config.yaml
n_layer: 9
d_model: 96
n_head: 3
n_kv_head: 3
head_dim: 32
d_mlp: 384
vocab_size: 4740
activation: "tanh_gelu"
norm: "layernorm"
norm_place: "pre"
norm_eps: 1e-05
positions: "rope"
rope_base: 10000.0
rope_fraction: 0.75
qk_norm: false
attn_scale: 0.177
bias: "none"
tie_embeddings: false
parallel_block: true
init: "uniform"
init_std_qkv: 0.0511
init_std_o: 0.0511
init_std_up: 0.0511
init_std_down: 0.0255
optimizer: "cautious_adamw"
lr: 0.00254
beta1: 0.9
beta2: 0.99
weight_decay: 0.082
lr_head: 0.00943
grad_clip: 0.5
warmup_steps: 217
schedule: "wsd"
decay_fraction: 0.512
decay_shape: "linear"
final_lr_fraction: 0.0
batch_tokens: 32768
seq_len: 256
doc_mask: false
train_tokens: 150800000
steps: 4603
dataset: "wikipedia_en"
Each number is 500 + 40 x the weight over its row's rms, rounded and kept within 0 to 999. Layers, rows and columns count from 0. Numbers have three digits each. The size before them is the row's rms in percent of the matrix's.

# v: layer 5 attention value, 96x96, rms 0.0731, rows 26-53, columns 48-95
# o: layer 5 attention output (transposed), 96x96, rms 0.0785, rows 26-53, columns 48-95
# q: layer 5 attention query, 96x96, rms 0.0851, rows 32-63, columns 48-95
# k: layer 5 attention key, 96x96, rms 0.0853, rows 32-63, columns 48-95
v26 110:477475536472482489531425502528438534438497497607477540559464508493492538507526515477493475509482487441469525473470502468496467518482475505404505
o26 105:460466414603442468538504521444548464465477476440464498458526521520516561529448471438452517445480497543507467517500606523558591533481511527487565
v27 097:539528549446492463472419475510507534490605572527490507443572430490471526476461468511517464503454471499463465506483596549469503543525490428505518
o27 104:483517562500519522503476479462534541535582512466489488459491453589521435536471491503495506490399552583483545540476600509508488532485534470487549
v28 097:423549481574452484487490497491452528514528486471428507530493448511445536542492554554515414481522485458521450450477457504473530526446492506459564
o28 100:421512496512522455445522483546527496500498494502499458551522484626478541507443502501454535484462406520405562519494510467524461515498467572504558
v29 112:467510488508511437519494519511491453427449436569398485547414495485531511525545549467531542516454509485554425466522538473453498475445442451445508
o29 114:467464515489494452440441521539461447433469455512448465464552495474548493538553466446492510529464426501472508510532564514563535526459528512535521
v30 115:576587513520511472455452512492472511466513556486435515465477525492508463457429512494525481563568492454562429499487532525466539457478510445504538
o30 114:480558447489519505456490511519459499499489464540497444471545513393500434472488505481515477514526576531476581526479593517527522509502549451517478
v31 089:519417496571549528468474581557560480476495530504530564538500529477509486489474462531474507484537528483464502545525526462472407469582506524498483
o31 090:592530428502494476461498488453535496524537489579493474497438600535529420556456494483474535504549526473595463512453541485506543520455491467480451
q32 084:461498454548515491518529450549457550505591538543460538474544494453571433456514510472504386483571494550520447525598450467453474529500481480550527
k32 076:554497538528522501489523461551480416444578461488453462560495445541486496458502516411514514471489506429559543514421457519479542536479412462473497
q33 085:566514594525481481487449487509533519538492457528519516506439433607507491506543507460473479496463537559471497505538437528543494487517500517510508
k33 085:402513427520580497524529487431557513502490508519507502509495547495540492468492479557505458469457520463422484516492547504460542518529553450535477
q34 087:488498412508491536518497527542433508486572537520497467559563507422517514514538532519460394503559502512500461484513509537495512558421505502532515
k34 098:440494442529526509568537470495601489525568482517489503543457518476547497469481468577504536465436512521468497548459537492469499532572535472496471
q35 113:542498563478510471473456471517474554512473558463497504426454420572447489486508507472491442527492496570554466483553399466496530459516467536513497
k35 100:456453404454442477554447511529465553526461511542561527500517515481506541519544485557474501437477462516431495487538567564546441501461520549536569
q36 095:553441525489443480476477505501502540488478537471472542402486456546573513508497527452493439500494512501520471481540452478471536475519453506498575
k36 102:519515610548499438425487497453456552479508526534434561470527469544468470522485487428479484547542550452473481494508457494522500444458468507510516
q37 115:440483411492488526511534548520490473539439480488480507526500525484500508533512498488509562449498459417455548469497582543561495539494521574510512
k37 092:495511558502485493503511463410582494558520487522502496405528467504506535538489550450436508561501499503539436468494438465522474490467463494548511
q38 091:501466588498448469499500520414562476489437521536519501427477531501483507494440502504486556478464484487489537506502479503491453485587487539434474
k38 113:506515625559535512465556496443486517515546527509459458482429493498463484459448487525557519503484535455523483491430507501446457531491437510493476
q39 116:403513486487512521507496555490475496479496496494524472612511538428489514546510510522491536467513458465422524551493600541509497473490513554477558
k39 093:477443396457500490565516479563527519528555421476559535532442498460493469483523488598524529494452472477447564513512526543465475520546568475484537
q40 099:482484541476449519581485461473585484584493467544511552475488421477533462492499498507428547471506464528402452441502492472533462528545526542468533
k40 081:493493553513497476575541460469572476578529491488502551512464478518554446442495497586531502545513521477469471435462469531491504575602487492404473
q41 084:437484441487510507473491509480470421542530523523526479509525553395511452581498484492529547498488506484489551503495518535502531515494476505535544
k41 094:488477362458533501452430496525523498449511522570460428479507552478521522475502477554479527457452501549525521569516538514444520461500492513460554
q42 100:505542482478402457566473495487482476446556523499456513509522584386546509453525557479481524428547519481522511505541541520501528496457514537460526
k42 079:503519477498447459561477471569522494475569511431527496461541525480489485431484449550542488468507500471447529506512487464437496483434488507478481
q43 096:564546534501518548519518428571465571461547507546500500454538521554510521493519465556580456526494458447513402481497491407472477460508541447455487
k43 112:606582621522520502477456496478550491557436495521475585469527503507440511497473463442466505565557494483534481478532438485519516495488549478523420
q44 149:506462563522487518467459510491486517496506522488500511471477446415511415493554597443444497519522577571505473437503520467582516505520479503510573
k44 067:448425560496496508470562556513460547501551533510529454498464460485490421536552572468506435489517577498437456464490522488554462548459459522542530
q45 063:518506492523444495568515549508492452492525442481542524504485523387474520532552549485509525542539530459464522466532526534536532477491600508500400
k45 159:496470410439443509479487540519524452496508429503471457527495549501551568490504427542537517490531484480497516539500493516455468499473546531509482
q46 094:508540462546491584536539525446444525445506444584478483537436527405504486501517518467433454496540536460524487492494557552534543567499527490540512
k46 088:479440437542452540521513546483493514469542482440464498518533500525514544487476512488418486457542500504406527545495509489541501559472522530577452
q47 104:492522545537562469518518431502524479484512491546503444474560439546434517563468494527530466497469461435459526538500468437452515483459500490519605
k47 108:515499502439455491490496461559492481470468484506540560446455544571471599463489511433506522517445504530557525499544445498487545465534538486470564
q48 090:503484518465539431525562396513500464466562514494581565444458499470492412486530497442490528483441551539471480504571497473548503489500471487583509
k48 087:541401498507527485459514523523588474486533496554514522527543492509535511448530483467513491472522543509441513527459525542421403514435408564525478
q49 086:602576493533519525493439483501473550435574517445483430512470548478494471497494522525489553523474495459531463567535484484453584551500514521563403
k49 090:521526491584475555479483538565438516513454512461504492535467580501467506457468482546480475431531511452551529505466442575499509530503494448530483
q50 091:590546512510519511443515613543492415494512474560482450430568483608489534484437496480533498505521522489492548528427445538512448508466523553499477
k50 083:512587529570593510532539488451437532497441497545514515537466530488431496550460518527476483525488477497559508507530516485477523494533502403433501
q51 078:402471492528488469528567494512526519453422481469490522573492465376476486551485533494437508475471530442443502522466588503470520472503454534482525
k51 074:450385493522402531511461510513539461525566463447525518529575453487560497523563540453482502483519474519441491446459510481578533535500483573507534
q52 095:480417525475400501469525580515492557439518513504458507510544484482559531427515557424495464460488596453489536494518541579498472535497480509471487
k52 097:450497550581473466533525487487498512532502449484560480462548461503477505542414459486500472461511466470464578544528519470411433525430492519512525
q53 109:557407476508448472520494543495537414502509517524492513523512450510502467487547533438418569486481469495465562530552519512538525480537545544485421
k53 104:578450476521470479498558560415512475484440520557539429472489474461511525429507503506479446493511423523508481501509465525472527503426472551466497
q54 092:477569493476540477487495475406510586482474485432509492587495534533498502551521514472453536542432480452466488538475471491485578514540477474528513
k54 089:534459470492439515501540470537441476489512402493513555533524624543510523516520499489537493423533528415484507436555477552506473525485498493578538
q55 080:507543495470502454496558431560477550536518502486492479503558502577481508449532535499530461450453530477493545502537489490496561608491534459518523
k55 083:476527504528527456501549480532529512487397500507566510523492521494504560388466575517499522500472531521515611523510502512469432512449515483532513
q56 097:534498457517398541513466482579462493496447440497561553476552495521528514464507550499479475497544456491586470488582483505516521450532566460445576
k56 091:557452495465493523444472534494524563508527516478477426471558500547514559425516572528459536523495492549489443513532512446432467471417573468514531
q57 090:534558498466499534541447473455455548489542492539470520436516448539532568444552501530499407524573446518548453485540460471496493418509517463477500
k57 083:500562545420491477516436480431497540503516501441451539403497527543458522496461486509551466483483520515514488555534547515496513462523502489477526
q58 088:533521488560512421518477429573548482470520541463552452511501517619452526483478465491503566565465439514517462502488519457479527437536487450486504
k58 091:507555552513456474476492437480481449477488571517521475442439519553501500491509519490539522458492523405568458451487547470436583454513489408459471
q59 081:571461490469509534498468553513482478456500487563493405403505485454551500490538556569471434501527534470484539460520479508484470571545538511483505
k59 081:455466546571510429506481535496545536516453526539428488496421486444485531520477523500446467445507471580459482543480508462541460514437528494456525
q60 094:558485491556503452499550514515527452510494528468498549492477472560545492507479498440437524496504444437535514481498457456524504450550479500531521
k60 089:558469502515447468475591474445498530542484587508555538470482553460480510391464458486489541545536501447530481452484438462476559492461435491513538
q61 086:534480476474474524412483653496511521460422516549498420472485521493512567478486486463509502487553479444535494491540534545516503474504491496501458
k61 080:450536514556528472523471511516457516487474487538466482507467458548424554569421460558501491501504468476570479502526494558497589537513576430512499
q62 097:495432501473485498478486519550491467462462437546485569446537550400555505573523497449508471473558593474444539494502507613532466485472439493523568
k62 102:429476471512560509486525490538529449558471447580464519501592492469525492551571478405425494486461486592472474473516471519492456519467507505570532
q63 091:498482489598454498456457518541548554498470497456498517559466502555557519558493478480429533534454454465515497503552431492507494472496501550467564
k63 086:528482471509495470484566511472384518519475508499502472443509524509515439492459501509509505571521499436503493415553463467469538442531515445501602
v32 087:549496464535453536522531606463503521490598457530504511510488478487530497455475507494536581480493528534436467462573466581495499472507545422490497
o32 079:476485516469574518528488488502476472506492551540473507417480493405565557540488527491491453540453545522527448505466425438482474517494520526480541
v33 084:472505487572509481446543475439466493540505435557498497487420516512484490421515478516506404503595536564516532506500474447507523528533436529535479
o33 080:572498563395540525497485506511428546487525505440466503541513547456477499489517506517587524556523501436457485550525565498487485480527506474568505
v34 096:518587487536562522493511519437465538519440585530519424530531493509494504513480470518552527447573495505548478473419463542488443540542540471503511
o34 097:468477527524458485606551544506489477506480424443484536530402485487525647524505545481485471522443448510498513508571445545478492479483494467480528
v35 100:489468544524521424471507463484513502516537453542484417449446485509479485559480514499537412466425504439526581527469566471434511482535556462415504
o35 100:517497510480434535501471514481526503468477548445483550574563543413522445468544492516488547525561483477503525494569568588547530509508399488554498
v36 096:526406474460475427497481437472462475482512467490561469504442524498507485473529552469518532474467484523419564526524535511518527505512468480447532
o36 097:591446497495466546492447465547473497506496543521473477457535490346447473474463486551503547527551561471482448482462444479488492458510541565568469
v37 091:534485494520466529554496511431579494509529468513574548606431467510467538544497519547548523430519512471521564441493468505531448476500481470419466
o37 089:503447514546497478457503448589537477485506485548491448451543488563628480536541452486519505461494465527477496506452390494491488472551509528562582
v38 086:504542476417525468475406428455489518474546540513517522468549551500571520525507516469476484557529480529470460507577491493548503448423557500541570
o38 088:581539471513502497471571470500429468539475476506493499479447537423428485433454575503435507531570589499486520545432500481533476517528541487491490
v39 108:535483491451535477500530488491549412447499508455551459517473481476506521475518515498469448483516521487495520491401451474514511461394517542562489
o39 113:432503465552483499420508502414564497523476494464453470538468441488512537534493479459479526486460493470448496448499428502479493520525482575495580
v40 098:493516488486569571534491509518502462495531449551484492501481505514495516525523509520488448417485495526441544508458455525484540601425455518544473
o40 096:444457426548517459508531446493558515458493538460559501486532519599461533513469458456516531541482413416528539456483450470449537457532509473440533
v41 097:519536468482583481491597510456502475523505533599488493508482462501537490512491531576532458490488475480479468461487436524502551430491511522501478
o41 086:459419538556518470500516503521486471455471460448478494527503557306543572513553514470526490528527529498492521476462509556520498565509507524494551
v42 090:470451507451518448500568488455573522488485501398512530555483512508544513505495458540516524495431484522530491497434500523530480446519486534546535
o42 088:529479505524457522597445532482466476478558465515476525495501457428455507506556581485461498470493500457560456490608467492431463490499519503505497
v43 091:503498481450550467504615523432491553521484481418521388546488476508419505508503499521563505478563494495493496496466502471501474494511581525474452
o43 091:524496491553461527536496551503535450500472472513438518546493438462485557559574534508451478518452446445463454417509392550488498474461479584472526
v44 099:507515534527545459498570543419617460528543446530493557516481483497527477501455512486468512504551482501516492541567571473446465442504447444472451
o44 099:513515483503502489551443489529440560505519568491546453482576539516498496493528492537552466499513537492568534476535530503606482528498439483533552
v45 097:467509478493507457529542523506456523457552506447489471504477468492462521501503528480499543479411486441473612537446479551497570596534510512425534
o45 095:536472549505466467555464449546537469505477510485524537575458528373548467512553470531479546496538477463505481446573547528479504453536461472514492
v46 101:497507486569604508532504515419550530505477577480517516547479509520456491558472514573489486549448471491517485466498471523506569499556439497498480
o46 097:448477529518442473545539469538482493437506415439471452483491530399515559484534525451497519511488458543438546499518545550533551460505522456511528
v47 105:459488457517455475581551523507536532554468471474499510586538469519531518509461510524522484455512484471444513462522484486483447468481580538439473
o47 106:551487446570534497456483497536513493462536463503523490452469502699486460536514474474482506499481465537545459493485435509464535467527530489518545
v48 091:520497525539469472458489457477486566563493518541540567472529542506448486508499464485511537480528476483497481498653519467495532453554464461551539
o48 097:494621525468541531486473488539473509557554532490505464493505531529486468475476483550492540516493580532545519559399535495456513499490519442515471
v49 101:478516490493545520481525496463521510449463551489516487458472476508444492562525451504520489499432488480487547507437525496481460497456499418504448
o49 097:469565514540507542565489456485516500541558475489481534555541557578473487516441457494475551470478512487479497461524484426464499524503436511566561
v50 100:490566471423493586451499455568411498454484507530447440472558513502424491501483500470485556564472522511498414536572562440523518502495526494535521
o50 101:541501493464563501590498561462478468495487483541582531476527477412431496477479549560504481536541520453500546477475458487497458524489478532428400
v51 087:545565497471501534546506526444538439523540503550458463512408535521498502461481545511447563555454478521519466512538487417489501554571459494427526
o51 087:523498547535479507509519495552467494441459508501520480461542494422483465499506405480591486511513491497499535542496566544595525493510527443568433
v52 084:495554510417478516461491539478516543509505500479517481474545459488486512460523503464471485522553525530498554545409528557561458490504532522544514
o52 084:497488533485528549477513587496451475539484485539434516536499491557474512551477556492467490471529523511468407449530450414515446479498533562457506
v53 092:559530494488473577502535433468490508453578549480605473450543468492488510489506509527506574465487490470568473517564493487488457519545467539554464
o53 086:452463557543515480528480586486520429576501483531481474504521514363531488563569497501525442530484581509494490421442479504463500496484570518463428